config.yaml
n_head: 2
init_std_o: 0.0131
init_std_up: 0.0605
grad_clip: 1.0
Each number is 500 + 40 x the weight over its row's rms, rounded and kept within 0 to 999. Layers, rows and columns count from 0. Numbers have three digits each. The size before them is the row's rms in percent of the matrix's.

# layer 4 MLP up, 384x96, rms 0.336, rows 168-240, columns 0-95
113:505529564455554523460439545481501558523546569486524537475462477436574455472536468475449542422571520498473588434485521524541476481514477497482515515563449473561515539538540488483509530513557504550490471420487416507562552520480495520503436479539496516451489472518462546488499515443464579482
103:524412501430491511526541495480473464465473474518443541471536534519468535498480502534498458440436514523486484408605461537449474506537572489518435455474498500469544530526544520525534527506449440501511433569492541547505514484519484500502629491423518438503481487463525478504535432490466479452
093:499465490484457503531531509492438567488493550544495534508425486528542541571479519521470492468496511461491520494409477510522513518530494604507436356507505498499485543555595484459484480502437502481446526549536448486516457537525473484544498533454555504511556515533507536427539530486576452517
096:539481434516456499486567549529598516434455399506515497508475572587466507509439443483565541482496494564498440529489443471468472521454492505406475453459487472515449492541527483519504515513544518481481555532483523512485427515534535460487540487484526545493479515532482441513578566471470558529
101:515485578539527469504512448505524442441468505485502562502493519536541511405512474516502492543480509482514532447417526547566498461529509512510496521531535497544491453489493450464455467480552417467514507517484568574542476440514441545487535473431532478472444468503422425460466461552451434571
099:545532447428441441454418502452530530519469464552567478470475507504521518478511395468483494501538461518519528488545462525579490579455543525475464495492478488482450461452480544440566528485424503520477576585507570533516470526463504470524435441503479463482495539506518483532544550466516484467
087:544531471512513509483456493487540556447429488518450497452525508545538484466616487499474478466489496476492535522559506483481451421515564370552545466513470566517459487534530458506545528508558491460462501514555516477439549447516439457434451477469476504483511455503496568455564471524531486470
091:578447469529517471496517487492510458553442475477461455477476440527491438532508509498470516503522532483492600439548496532422542492474548523483487442485513504454452474456457491472541522517585529454474539566483572545455553495510461495552438547514505494522533469491495419451510590557558471555
102:397541509549509487519489496510419499478543442505503528424578432465419442518481495495515556514488526561448507449523526517446483494485499535542462534492547476573498524436473528603456533491553489520474487517495471535501483478497427568454508441539493476455560504518484479525593456495472509480
105:469480552533513511468461488517492517535509493502526484487530514551560466463545480524536528579521479470535459473498478516407487442505454582424432467491466482535513470496524442463548500481460505537492535498544491519358439528469494522530510502520480563595472548520429503488422522512439561496
098:516476499409494460508515497471452508534477523515447490430509454525455574534541487486405464479447390428575523513498504519524584532484553486547449485487534470490510525541588537485498538477514485428475493539456524461551516504465521534476532507454476534554471505497561440528543524477469535571
099:480491402493447511492514456480555504495588439516523492531490483521490418521521463478534507409562504537508432556501429544488535491419500554441544504509457527423489487554482498535512520548421454520518479513506471489419523561556529560461482495488468552517476498479447513514550514519476560451
106:543593510526573544519521525505507451504543610517536474511500565503475489525526509584531457480463432505579530472470477522535488518504554519416515473452497483463501428503432457602519476497492522522478537518501510487510497525439487456517430459543514514510470527493439456450416471543550474488
102:553545557507533507530435457461465386591531549518530495522498569540444542499556404481552529509539477522508495488526514497555489485486498473468499492452481487504522489427510532532499573500545480461491511465435463522555551532480448470483491451558475613481446458509497503456432501481467521483
095:542595409492579489530518484542466464566479603472439561524514430538456524460542546537488500495444513429479515527541505536474477437501449479515441551512557542535496536491549499473470485500467520524440498516566480466537527497480511459458471464520503470485433464517519509537442498457427444499
105:505469519556481585515528453469534547474525461524533508455499411555525558522482445559431484531462535519525555492492472574563558496471508499483547500519467517493475497485454481499405503421594489517510485486478478503475522525556568549509401496459436524492460496506446442520485467542466520449
105:464493417504506441428515515504488541533554519540376459472497539508492526587465474505451500490576524538521464510469604564570479516540463487497495480472509508559541475533564515470461535505456509438460485506521510513458496402508458537546523511557558534473453494548490469475516498571494510502
096:490467555470565515523451450548508519490546517528539478475552524503578555477483436500460428481465467479583500391521427501479512514501469449564530488488498444517521504502500521446535456531517511552447549563609505491461515529500500505467455458536478516522524528498445537533495422516408533487
115:468540557527554539495507510471457582510529471511528513498569603495433558617478457571473481509496497498423472508518446481490489545496523469521540561492446433467512491529559450444464503527483454533496519459575473500567480510409517522525516467591539513546479497502468510516481500514486464509
104:508508490476496428513556494455481491545538542495458516595475486513437509484458512460533522523426534496503510438459472518475470465388514545588480585551430470520473505509540484555546497513488418522520508517414495555510510533476559536508541480499492462530481436493580465515474512562454544511
098:520527443443494589486488493564466455449479514503489490423480465542523539540418520498498498439465549519492551527501498526564391577503562476478463514543577522546491473448563497497495487461503447477462435597515491501553562515479518440476516496485493549471489508463509509517432454532497471458
099:482452487480561517524486488487444500521522493488519528468522463535483486488448567573511545551553386480503489490483492482538540487487594468417439485431608520488538457478530505534564497488480479498505474549502477485487512489498487411498500407477449452512506557429531520533575491542487498436
110:478572512488541549486493513512497516530460542493570590434584480484533545559610532515516526464525474538474489518526478490478452437451498525554498437542472486495530478477524510492453431494484567567496465449486513483551521519582464467513530488509511530468457454573564501471509557405473481487
105:541543504457549577491572460461552565509497513511447427505534496540477503484486540535514475505464549500503441570517531490473473489405477482465585507516520547474478470418540483478529514560516471516549490493495501479513527514468424498464418516472510539480551476483576404494440506584509441476
102:454519526514561499479495518435530526479475541545480509495517417494522540527534456502486461484484433430548514498473499518537455529531589517463411425508506463546541476513541431453537466402488545400519443487440494471498406418528529490483590510507512515503498467523499475503515515525469510489
099:443526509494499515493467477534512468502526529505555578587557487479525509551501516478480500461454559504484492420497569527549505511470508476450513516459559462496448516499536548414554442532491517530458456566579533391454546483512518437588504555493541516476479517486497484502493489439446559543
098:600500455546532520464549480526545526521479491473476462497557425507454489529541565593492508464482543501518467516512546488507492445486510561569538538489479483512452567448514507581519537516524486507519520498493527396488538504532504449524569549571492513490431437512488481515551398487556494527
097:569458513485503489551514478511569487459413473520511401527505527473464496546503518395496516518509522519490558443436404519533508486485516451472491505527475552549487585527436533512476484512525446503514416472532526444465511437506592541498525452523486559543467473533503467506476428497463515523
104:470453550462464539540495485493536504463510552506522427530583524521544513503450506491505492508503473528470454468445457483439526448522489533456575453424463533569448458460518496544492467526494552534459556484462536511484481460606489556592519436432513571476522498508456527508444471541459530467
087:513466441517572483580490456549502558502572512516520517505469525517533459508487440511484437431537535524476459481481437494535505541449499551471558535445462534473515454566513440564513398460429477499460551513491609479449480492543521540545491497557463469484494490508498505448478505451465562486
107:593509459455485507547526551539500397469548500501512487499507546521499486497483511497543477476496536392540561535486444508441502535507505527580436470487585465479493534561538542500551493500567544442429457475499512467493450508491458502561463485483551520460570513439555525534566507524457495494
101:473424525550475513422552426509532520501495562480541465516490438524504496555591474429444465486555530454527533469428446560475522541516499507487517474523484500549446476529434479554406503496409516514440523514537491540500433451516439529541460507476524513523511546482507521454543507454506550520
090:544546531498445445554530549539530514461512496557459498519443458610454499560497429456583515507489571499522478570531497521472524500547522452527457482462544539481485505484517479556477542472457518489549449486418423514475499509406497535566502534532458474498501490566460485533482546460544518461
102:488519485470475518423514542505498563556476505523475542511506486500415479471520403526487531495550554497499522586514485560537486487483513499539425477446492521533537499516480538582430562470529460569450514486497452469540511430502495440540577540447464495456496530483483452419454553541557488460
094:532580447472475476584583509482574484527582500468512381517504492596570415484473488500549523545555507449476513465465520561451531518521473504507504505485525524415516451499505470407468480439516477493478486547493535488465521499412511486503471498566555494513519501509505499509537510461497508501
100:446507494530440528456415511451467533523501521505429433501516522529524498450488493510554455511493521413505523518539516497506434503553554517517474556542525522446455517484493562447434453519478515543497521518554521557477615560483505542598516454509561496508504462462472510529548475450571554523
092:511484593470482448553530443467467504503462496492484510488498489535515503526496577583444521523488448456470535532441520503466516506478478540485520554475522542547454463516601459503458525470478413427525493575573475545496540520464552445432475473500477481488503541591550520477507560515445507556
101:553468620462490479509528495468476493476573511537430501536465503534489492501468522491529521529495486584474562477479480466494516507491562462421519494518500494506452478574493527481536506491496472523537400482524584542445421462470489499492509462470516517453569429534565536433508500550409456494
110:445529481480497522550554523383469493454481500473490506394505460545501482496536460497528529550498558472472459413577500491517526503504494443424497483470535544498517492591518496510519487461522488516456488436551488472585488497414574490578527482513534497566476481557528459540504505504478442476
092:522399551479469483465425447487456471478553483523537517481545552464565498503485464537495555529508504560455541465497503590575489538565572443476508438460497503496504515472483493499440529479394488537543568487472515465547517542483507452434561504498493575537487503516424530508471534523510502489
098:450487493459471520508480466384502530503529521479511482508432522502519396462521473556507450476538454522496507504489477585453488540522474491469500482534558515484539535512482559493478446503460575599498539527474541439458511445524580449581442507471472502449505534537479448572464515494480490563
100:491500465436512532515485529485437491490522524422502490485566496506513474510475435440490496529512475434559490449497483460494601572465510488527462514537491514459520445477544500470474476550445529427482527560568505513478486583466432455551465490508576438453524455586556463514501493514411489513
114:460503567484480504571560515637459445499532492480434462457491539487493485490494541457502525484564548545441475552478472494479525533442479514482460465489496428510430535505481442511512537493563459507546514483498512494472435532517517488484582518569426541534561481528557493441535494581504471502
096:510473532517490429471518539470491482458503491548457565465482502439460458506521458563496562556483463516482532398511531431521492568478565545424495477460439434508518520509507483588547505490473453574444616499490512477498400546478476441507493476513493538508468468515479513541499511534498514526
094:542565538522536515546505538483561468406530531550512502558531510503525476483500411556513519465412532447523531430541542531508438493521571422487499528475440445507511468471532458560509492503510507574517509432507463493512590431504505492438459443491437503485480467488562514560513492508492491476
096:511513509558581492573493559499487542513542501497469447536486499490520548523509436446563490531453512489499579453495502547425482496459549435493471493459482504503561485497524464397430436523422577451489525544493502530498519565513512541463488473501506482544485467529517625550526523497517517458
095:462501423481539595489461523469507499446574517472510535502521543523523486533482428489472501528515504502518584467537450538467492476461541432535555436542503480441584487524501483463498546578466362516563496546526484454438569506521448536450510502468499536506512481511501492461502540496474535473
101:464480468495508461512469494538523478466582474545472482475560527472527500512543461530471501532501439450509534432503521591475460469530506482475529489534602513487493477410526556501482541487550509550477591531496513583490508519533488590537571462479477421560536530527476516525481423479558542535
098:513487475452478502568524452397576532522531435491537503512512476483456554443608500504404502423545489560485477570533518478463480441444519468536489543446491561503448521487566514516522542460428535496491462466491501500492522489507463467554518575492472534551526475492510475511514469467431495456
091:507489503544473441521489563480528517560545468493430464487483567472599461550537460531478506451523503465564451498529518444485539505468499508380530467428450489540445536528583484556510507462528474456488501484575499501463490459504498573512532510482512510512545483513399541486525558453508555493
097:483587510482428483448514434534528573516497500492447531465532572458552462505490527494512436441473504514409538490528452528464475532448473550536519451539464501476468485431503534420471542573503479589512467559509562496518566523542576506496485509496524465494477508569477502480576494455514520487
106:462551478486408520403517522470414530479546436511486558464487496511456437567544443504560497568475573455511438501550527481524518527548507540571477479397527518493500509439546515498555476531511492522469567540526470540508456530504498488466501442461486520445484517532467534444505527545462513476
098:522554481476483531505545528548530531508522516467441494449476468533515482503561562443494499466502462449449503450480545540407566630495502519506423474411495435523475479533483459514467452573512498527536536549534533502482486491500530427505494512422466476485485480536523475591421503504481497523
089:535528512531530459487478488537513551487494464495413563513521467517527501460598492550531402524480485434430407483508457519501477518511510488545458458415505540453548470495515543556535468466493452518531602513482503455471484478551532488421512535513509439516575529488447547532522560507481515481
099:481566449534496479509477508499530538444496549468435497454424505415422516545510454487562469541498506505532499458529496479452518523456471470501465444503505547434531429418462459470459509469511509446501529503528530594425458543540444573545510534444524534490484502485449454479534547541545522540
092:481565453457446452489537509550537443484516460477537501457498497491539468511545547454539591497581499532481502516484477541562571497427438591497485567493463477508492553523556536537507482441531483484478533545501516439482528506513507584465509499466556516439502454530579492545521550522435517443
081:518446444449471440510543522504529497475499517522446564490517442436526480510537431504434429534426493575442521543447476526513470461522474475543526539517502542536529561482592519472476466476546489431629489522469533504490554510508435507532538509490480411517493485515517495452449533504504477465
101:519465515541522496612473543510488493519483433507549511486448546448494466458577481546520516483560463498447498540451560555572469539512494502468471367480531577442548469480523563477510544456526434416491492450500548486467461517525490463518494526449515500506491485478517464449535480453488528534
104:570510527467533512504412475521499529463419464499530519447454509502483497500552531460522498471563609567496424523488425497421460518438444518423486487485482513472510526500558544515525507480578480442484525549518468510460474500513530567527468516505489435450586514503531527485534491562560525486
106:437425492467483495502501565507523504521525532526468498487452503526501512541527411445493505555470472496415459510479477513446519457449488530530527511498507513446443504485460501542486553490492511542449573516548435500499527543494568585491597481522449533426377523553450449535473515484528520533
099:428503490505510504492520535530478455517522607502502505506516511488449538516480541455548492517432528452476572470521418528479493487505476510487544474488468472454451425552584516601527506396494520521513411507492587489497456481489499572483458567443499471473546508488464476503555480513430518492
090:451455505445518506429453523562483565504447551558459458529440534535504530501468552444531495456480487562491460444460509500498437490448525601455467531501562508497476509458500514502501539475487456524507526521532413458557611488540473490475498518500537500510551512430462532494549501413554484522
106:485525499534464585516458480470445566469516501486499546527478459475530526535533514498413503469492537488462469448553493460544459465505564503435461482512479482561532479513441492478495445442508522591453412506521557486508538506543522460582447531510455494525417404508496498460469485478441532433
100:523472466501454503473507536535461517445497445540493527508517523600560522576515460452485413508523434499373584474513462459498494515473442438525454517529499468515484517538515479497375559493537541480531492433489531500461545529538498533516446547455508458463462489465495482525537499466526488532
098:455482539447497454540442508501518494470559437474546528443508492452565444486522494448595451472503462424520535528500487540484473512527536466439544505487515509549426438491549549467557535494565499491501511483527460522522465486534444542536492569467493492541444423393552498535488431522495494486
094:608469464486465552492482503477498485481517454520440397483507508519506461513548509492529522498557484453488566532505488579586582526462572446466520552513491479486487504545512477531423543523525507471437453490582578505511544481441526456463427494440504461519531558520502534521482507478503542532
096:464535616510500484543498483486440475457538512463532563540474482466514407477532554556521483537498510549530532483480490558500443497502545470470434553428448407518547480524496517454493538514550450598513511551475551487476494434462549515521528450512477449500510490464437518481522514431547517472
100:474508418499500581525533514544498407446500466522479532478530483547499439489531534545488480467508546496467525526574527469356508495459475495564482456428534501522518528471556515476491516469462445489551529503478447527545427505472503539429451525557541471513524513478511530543502577495433550504
105:501580453548558411533489507490496490508471518468486509428501498509501489493521530545502437416492456557508537447462533464464556568480502521460541482490471509533522417517475515576562513468549517571484534470504508484534425543543410537523479519567550455506518499532421511527577481464475454503
091:482544523522460472476577463509510475518495479462364515513510429491499524482436528491495507464521557453493500531476474468464448526510463456503502435527455495484412557485590516508502461471531496433516534541550589483481599487524454447547525497495484527490563444512501491424530531550473530529
097:530415525458507541494561494461435489508502450506531454456506473554526535483493494518502469489505432519553520500484553528481503516428515499533489502458407453543538406464483508531548470564517571417517483567463430426498521509416559550542525497534451512519483518499525442509520499517442568500
100:408555518529518426471563473430490524456483587536471423423545510532592457508498515527479475522566520477491490527534466497513498502473529533471568544584526564523451535542542528488552460491521445474481475482462548549562483456464602498508490509469513479482503460481475438483509460492488477502
093:500539489505502451506501478538486532480507479506452577511519459487493526405544450561551434472466497507466532474486481559524535504486424553438551458490498459522500450547516563517542521441497443502542492564515529446434471612593497472537455498429568473435476514490437524483482500484518503481
# layer 4 MLP down (transposed), 384x96, rms 0.327, rows 168-239, columns 0-95
117:411434478494509462501498485526511454525472481540535419566477531603437478499492440516426500431572545535581500482505527458491510492515483556421460523523493532478420485515539523501499421486488526479500548543521520462492545483514498534539445488479529569486442539577481429489522506487501454528
092:532481472479531550528567496570509523583533603547550542480516461469491500483397501529523428482495546538493471543503546461529519510552483522500476573503471462567457504465478502450467513489506560529474511478581543525405489494502528468468529550430480455533545486509571485469426508480501518454
091:494520485496497468505543536455483469470446449402545447504532493464520537460571504478457504496402507518515507433542526471511474535540467524493502556489435478448540534516436532512492484479477512461513489455535568494525559476480434525403509478468450542429417503571541509543485473440500420534
092:529478540561499488465484365503471476454547549502540589554521470441425502514473480495519485499516507449584527517523556506500494554485492505512551497551485455364474487545466547511469498430498456534495595492539497498531529529511513521499522559517534482462539534471526540489482519580517500481
105:497576516473512501506486523458488470583452547555448472512499525484468419510465525538515455457501539531524519455467514504437507511504485485437469545568508530577448451501452573492547551518515585478530562538459502466545493536440533542529539504542502518539560507468463539616503493491476469423
095:431466518502555523513461465546476479525545537483541572477496569445504458478531506474548463474523484506434517520482512506454587448494456538547555664530480496436437517539492443514444578486538445477563451470518492479515489517556479490506563482464505511493477442519529500518520453485491511511
098:546504431489493473514419452483466504507502559466519512405468543430444418480486492525543516590515514511539529487520392545542483544461498431510548540497434505487461508551510529541525486505501471434504492534453492466538474475426558513492512521460530493476495520493556508564502582574467477532
093:491553499521451527487493584450493483492598474517527523490522599517467461499399508523520558546541427483436521449549461476509500474510452456490500513481494545504468525556459466547494420540438513501525514491493404528506494487455525497462482479505542474509433531460493452507546453403558462500
098:494508489502494587493415444529478482477574499494493470505498438526522522550492496487443561503581553486481503491468523475511502444534497498518573500503479495466348452443519499538538558581465586511456480529485455427484485460526457510521506528491485498567515461529443473537524560475512522546
097:494522486477586469528512430449505441497459497490505523507499442480483575534477502529535511397439492498493535504486461473494484527476541447526448556454509546466583479519480462560482440445485514527547447474437582462498468505504533539459544510539495433495496479499512550484542541414437405509
098:445444517564520471516537449469494603448507539563465512556532488472500591435558494426457468513535459555508489472554536418462488539454521502468517548548514485529494485548474474475534494497476509463528491423533544546511499442522433508488472526522526464457516527538578478428536519501469458443
097:580457501476547496492484429519507529493520483517540526509373508520436515512487455566485463460474456429534493465447548510512419481495509449481461547452535499539503507511489451597531466486417528568452519481500539505432465479461482486448443498537568446475521509482521541504500461512572518457
111:508499516524532480432485556562577486493517473464514450518579417574423528423433490589561519469546533464492546502470489469432472416519498503509536491504494499532535519503547572485468512485476540491478489469461497394504503489497475465482505572409523527505449479564497505505477460477513480512
099:479419492441529462536535517435557526442527494457491494539442486547450478587507524476482422545464491490511502437510458472493467532603555498498503526523469495566409548514555514527442530451483502478477563488562521485510505480455493550498495553449564418527521502519533494446556491458532461495
092:510507519513520470489416460452499509483522462517501463423460536451524524499517429537513455568424470507464544489434444447518562511540517557499532427564461472473485418537445476451517512527443479475529478494496539504411465484467534521491544498418468509500529560455481496420533439498563523512
097:512509487441494489469519491478516478511552505513554537452454582494474448503514419504572532529445500479495497460518531449499532512541478568442477500470511482594458441490476499392476548506609552545507565481513515492440513442489464547517484519571505452513579511486510472510545460474468458434
110:472439546504513604476451435458468472523471469451489543525536455443418502523531527570492516528545479534507522463515474526385508441417503468535478527505519480478468472536425483488605451504517464498548541459441563492546485526535517519488537541526472469520522531495525493515516474452521533425
100:497540469499566543483534524499487535515471523496423465411496515453381369546513541563573534501514560483455496519499513550452459546496551524470456510521522483501490522511432471553486502498497450513463496492426487498507551533543568469462482462481533514462472433503492518483525549505587478518
107:447529501439462497432495549486495509532547488477449464534441611500443568465531516545516535438468567469509498467489511482537507542440539466447460532579486480414525469528477433539467477424547471478512464479465520458431492527526502493504533560509477549563528559494506555453549474471485513469
100:525520470475464451465537529518524540519538560498520479436517540527436454557516539569538487460524495496573441488517526565561560516506462523487445527484562498569415529557425550503471467466532481475442534452459493557486480485449452419517492514449590515491515492484445478503546463494547479460
093:471482536438530469463457547561500442540546537483587481514428500480551570481579530517504481512451473482473518517567432469419549496458395488476475455465499465488515559548476432557490556488492534546509510479533459454499471447534475470550479505553471449551488469548438509498501473482534521477
099:501545477422434468520504537530546470486477488473591481493510460520531466448459534421582472495462484543558485447525512491504548494503433500494496463522567518500477551467432532499459461486463509477561457514539486482454462511512439529483502587528482573451506394488442502546472535439467445466
106:527481532527476535497490544497544483523464534493476452553488495478500500410515529491488523571475519491509543493445540445530506534504500538476474575549522527464531459509477503562534613475537449551514506495476554489446503457485549579422564523518504542497527567515440430540503543520577445403
099:485408452520504538554421479494493483460514487540506477572598514449454458531511427484477507511493466516499607518482512419466461503517486565519472504548566557476502442543437502457468474503543482567559509450542496572542481564517452492497497570530503506505537555457488526493510482493492515560
110:466443484505446440467483492460470491470469465479434469547455446465448575603555510462456464424561477412535425563519517506502499480528579505506552555551522487510518479495503520513490481480513534453492541482463452494528483519547482480453433588485495461511473502429517447456473451466492462499
095:572438514497527483537499507554421506439476498480486510465448491485486495396493507432502536562483505483478471514518463535446464497450556534535477392493505476505534518495492399516463566469501493520490517478457504476528574558517463577430500471412476446478493486428455477552501472520529536461
095:515489527551525479542464546543464574536474453503520511515488520532511498528500419435535477566454520519509508430463550482398514541558482468417473454578516440519486456513515493470482473582498513488438448524541481490433519554504478553570467523471529514484512469531480487471514528462413581469
104:524533561489453485498483539486549425479552515516490470493531447527480491483491535564422418544501413482448504499523497515443429513502504500474379526576451533530504503490553490431465428441479478516497539527456491538521580526512500461519521471524448517564502416479484486431539476502458491492
114:488489506504487550530482512558534491586428531509467467507425461448529470487543530454489508469499497498471522612451497495506536468471487450486506457385470496461546465504526471566381510466508500482449491458558471491531496589537481512505466445557482487454513481545486434468529481492501572545
109:536513450493456501528498487521475507517540476550563510533447567551570457479482466469480563535518486502531461482508480504541474569552494445551515513395490532476445505504555512436577537514523481494492420457505572423515454433451467486502428483481512527549477524560451526474449533498584511474
098:416522524537553509513550456526627466576517520554454470501495421525588436503468444448462550509501468464499435489519477491503540529460488551427519543547449431548493534495537462510469447497469488506499544487476500525519476544466496541522545507466470496504437460458531521490445449437539492505
099:506501499517441537477475547503551518447466512465479464455532508491473472479444464512380499546452492499565486513497567530499477543492463467497539478447444564518524482520444547501558580439499515544519468480552551521450416570546514475478456508485502503481490550413531493471422582521547531513
098:521529500497484549570428435456523457529572453474532447543541540452541533461540579530482447508486478492511508442406513493480541481501455552531502533550488413477521482531470461502564548544611457506519509548537602471480519514505521488477506502464528554505471488468532464505514540447511476452
094:535598476479523514492504452505449456534498525452477471473430545523546543610529471497514521576489495581521493547490489483519517576520554448460531559538472514585492579503494519461500472512542480436571470464526482572499504509474489457460454504509492490498452514483530523576450529484510420448
112:517551506503485529447576462513445536490516475569520544487489424500494489524492535520475482509577535538486504562458491442544516533479465482508512511492470444522496490547544620543497560438493463464567529531464473529452488468466494465515475496432420433515424553535499473561445458442474491434
098:547434512483493442485546447486477418458500531488495480462494482511511612504540494501544484472528514559498382508527544493478504600457484576510488512510483546509506503505484473493519513559477486444458496417450532448509489401523550423496460554433488455452479539455494526531446497483504506511
092:512467434555452484445519512503496497573616473479484586501464491584509455493488422518543543546481524524479525525513434515494509516486488569512461440537509508576502561511523500532470532539477497497538482477548479496493446518568441550433463530426488592451532550483510517478493460502467463459
108:545496557490496467479528476499489450493568533455404522510549492479502526468563456486446551472487498487502543390596523477534495552529530506497567468451440456522449464468478511487539522550552486540520407501477512553490561442527458492550504559501458499502545467503500449457502502521503398467
109:511465539502498583487486478561441563489467513522567436521458486502487514462414581486464463496563445484509517511475408534544455437416440423530540480480565483440501452492515503514479466509516505517463493551479423523461480517424479494513496530461470456510522464503449502484429529473573500512
093:483507515476451502483535531450503511571523485511456490466468502523533542551554506421510484421463427500466495560486487511435456556439519591483557520473520501398538531467497523461491462486523525511479544525516428499480420504547521463533444477478461434509435524477504523446498436464416495439
079:434508499504544500500528525591503515569499539399565566543580438529499477517553513513489496480436518529523510589475524518506516468494493467442516458500551426425549606519533531506552551552498465488465499495486507516488471509474514480524511560516466554455508480508501514452465422468569515466
098:520559553621509505496541367444468468498538494490528494575530502480517490475452586507484493528536563472470504514420496544502427534455450519538496486485475524524563490461454506494549492506447497497501481547434461568505412547535506515534533536494484506504476538424491491531495454466522515467
100:496516498488525560470554482417563497509556476509579527537477468415439461431544494482513477471502515551504393460549535518476605487483545524533518527540441527574535521555537521487469489489498509489513489462535541483524497420460455567538502470468518522533505552447469552538537569511491530482
105:454481522519484467543481495472496538523564543472460555534521554520517548470426630536472503474475535528525499525557499504504509513554537546447578527497489459479421506491536531555533496521428564461450468505517492507536517477545436511481470570544432463524446468556541493517514395527483491465
097:502516541514467510502531471518556486550508497521563412614496513468462618395533510480483510526494473525500591503470507503420448507466479487467507529489470428490557493424469477439499527453474515478519553563512469553489453514511486505439495516450549464553543516494519515452483505495465517567
088:529566542466485490435461458498508506530531538473520548454528499552495516529492581601504433538524458505517451510532522418556492645510503503521543521538463528539455519517467534561478484508583521527516493473538541521520493461530425546568493515509534464451494475505553476522480453552482488553
104:485548474453548539473486476479496545528545492498529541483392497521544570459501493577458545482434494454480523460504473432496540510521518514437574501544504466498573557537512459486473438567458511486578503581525527512484504510478470515467542539541535417453504499475560483495465564512530461579
091:503533489459505593545503516556508472507458464449592499535489476550515559523465484495546498513500518509506487559447545524460520507483539473559500486584472503579496500583433457526476504504496491564514359537491569456532501525537512549464506483483518479448442498504522503522489599459502505440
105:528527554527541449484532436563569489513423501469552532491508528561501529466480492493479434490449533546447526475505542563450451474484513532549531550503480507512411519505461549532594522474474503523521472502540518513486424450429513495427448486502511526442479553532496606477473479540535504438
091:459551462449468617441465487531524492476432506487503526505490430570538466471506507495554459512480454494514561509581457501498518557495488510542437564553538503521507514462394504522510496509498532507473434507479503511517518568490561440565494498432494475556531525535506485520456569467515544415
104:490466467446553513501475525476502524557511507485566565552528506489494585514525495484517501524485454553579519493521494596488601500452529590551432563453513576537505545450453502497514486477478526469488523449475471508486497479469487602480497534503519539433447456530597471473487493518462471513
097:488469549526533452530477477548509556519503528463483448515500482487451517452448532411526497479470581539488495383444483522548523508480524512578538502517557486539471442434508472428467568514436559570517436496510494471491486487502525463434492495541514428485520490497476505530473503426571468564
105:566532479600513539517474497515491557572501600472439508482426427510476500504539597524445502506534515458521479557466565493481449456566435434460490458479509421503507508502501485504539485498515478560503485492438539538456492510430494478498521506455459464462484487428567539517498479502467500558
098:500530530492501553550463517501458506497599457520476489517447596526520494507442476500400496496467506504571440479450414477508506549573431465519459500525559411470514547470451465518446515499493515543474557496484496522468403457567436522484508461538503470491505457502529486438522496461540482510
090:442479528500547543442513501502504498566465550544561517489514532555512525428534549520535545462476509453464471477466517499500391522515435531464481525530516556514483563537543494511494451509565501475540468391429485526479451411486516450457508498552475452480535541501536483521525455459512602485
098:451531477518493486611470505517520469491487407550522401506482511452497520530544508539437500523563576508489483474514535470547508448507522545466501526521500455521455477437532474464578539513462510437550514534497490449419510417485440437464503515518529479476458540525515496417503504455419476505
091:500501611522521459432490459534452436491516508496508495471483515588496448494510479467539521501524445425540470450490548440499484483459470492441473492546484469493464567476451508528469553478509501490405466528477561556439521450466488503430465464507570522542502495495402471473467541475494411498
101:510465497507544442467481580512502494477499438459525432514442462554445461524411440504522516556457568515470531513494474495490516509504568529429505487478518468508507530518526486484511474458479532430461526470483517469466591424539397516479467533501537488455433541458469586510553484569548492479
100:455477495445498465518481487565568512502457456430424460538498475467505535514464427403451456527480471411529451468491504530563489441437485495510518461513507544545533491462459500497517485441495472528508500534536524601533488453501522474520522495388522490550535449503479559550521438457502536482
106:485433533585594491537544497500517436502480461503567461476417516420476560495524531538537485524559493550507519497493480511541520483516437501512464487460484545496524529467484533546541471475449525480471496453555583488495434514481553485455515534476472408545463567479434482514453491410544516498
104:511467498476491557537559443521476512486493475466538477449505480558440518587525469544540593494472486442464508529498485534515490480466548381479480531499514496487451533563478517449577474502542461432495526513475518519488520467554470514467574494473547562543446491476431533517509450603537451517
091:514508500503451559482567531386523422512557457506552513514554453502521447486495507603533515516484546408481464517526474541509573495473462488534554505442440447497529461531489522497489500468453483453475516474498548569463463508477517498520520537438414512409456447493495523464484452541500493523
104:481516471460514489505474513494444510536507463491472508459492497465476515557467553435486469510413542466470529506480496494528511517514546490446503387492522444560524517407466569519514495519426565495483520453607570565518518467548516604539549484498524434533491491496454507499449563468493491459
096:512428470484554524512534484498595490530448503471511437530551513492480453527478492524517540496527562494407438466520482505460480450491510542489566516453463497486542478572495599466444490505502553499446450500414503518528435438489440493452540541493505542529492524550459455405500531498564526488
103:482535544555491481462473560481472513524505492484501522523574528490433524505514473476464603462526520507518553499482508458505398393597608503537493554491517456540517584541507442470507527522501475491476560469520513501554466503519437495512502478541528436525487574477437492486554482519485494456
108:469514498451473494545481444437430437486473467500485482521501442473512468459481482490535565489523556408430507501526483432522482487545535476432610472492461472514526525541467520453431470535452444556487464463521520530443549484479552557441505574483510521503535501524548527450461480507477576553
103:536517419496501435482518524517462509536438458473460560485518481550506453482510511434454492516435490499550391566504469498500508510453464476463534483495485498520600516445497545446448518481494554514490496479534519557418476489555493490427498538506466531390498430533521576546461532512460514493
094:539486510487477499535474542574520565584513542550501503514446557515561605509388515461490535531459462578444493475520451438498516512497522530501479530526443453533531461491527484479498474538519504481474500471524516470469529448400475486569543577493531476471514485533518605513474533544492497517
118:477514432555507515515465507528523449457507504480479459436561488608497476474463468547558449484522466552455455518531482491509539423519418479587511495466479400480538551550437515481507483432546492479498482489465460483525567494482495495468511487523429517518472544465424421511442533548504487484
095:485488479479527527546499519463451464465506487447526599497490475561508482516506500578513498553455541478505525534496580473515580534533548446519507517387493416520436432454522562582500524476486488454512507509518475536499522392527428478518535518503483568478485524497548497561498554480513458493
103:446531486466515432516578515544525534465484564488533409491498521503487537553477507511450519505472486531586469491497496478498468450413561545519493482533477556500466510528534566464443486524525482419547574553517539553496481537502508444557480522521543430428495473592568495504522519460512470549
100:510508441460562541527466439471545497491457550431505540510502482473514495485524523525487451541544471518459453485569499457535553560531518475420516494509508490422445431599581502548466480524575530502425516526543558552485529539473495500458553536483415452534493461549490501518526533445518487486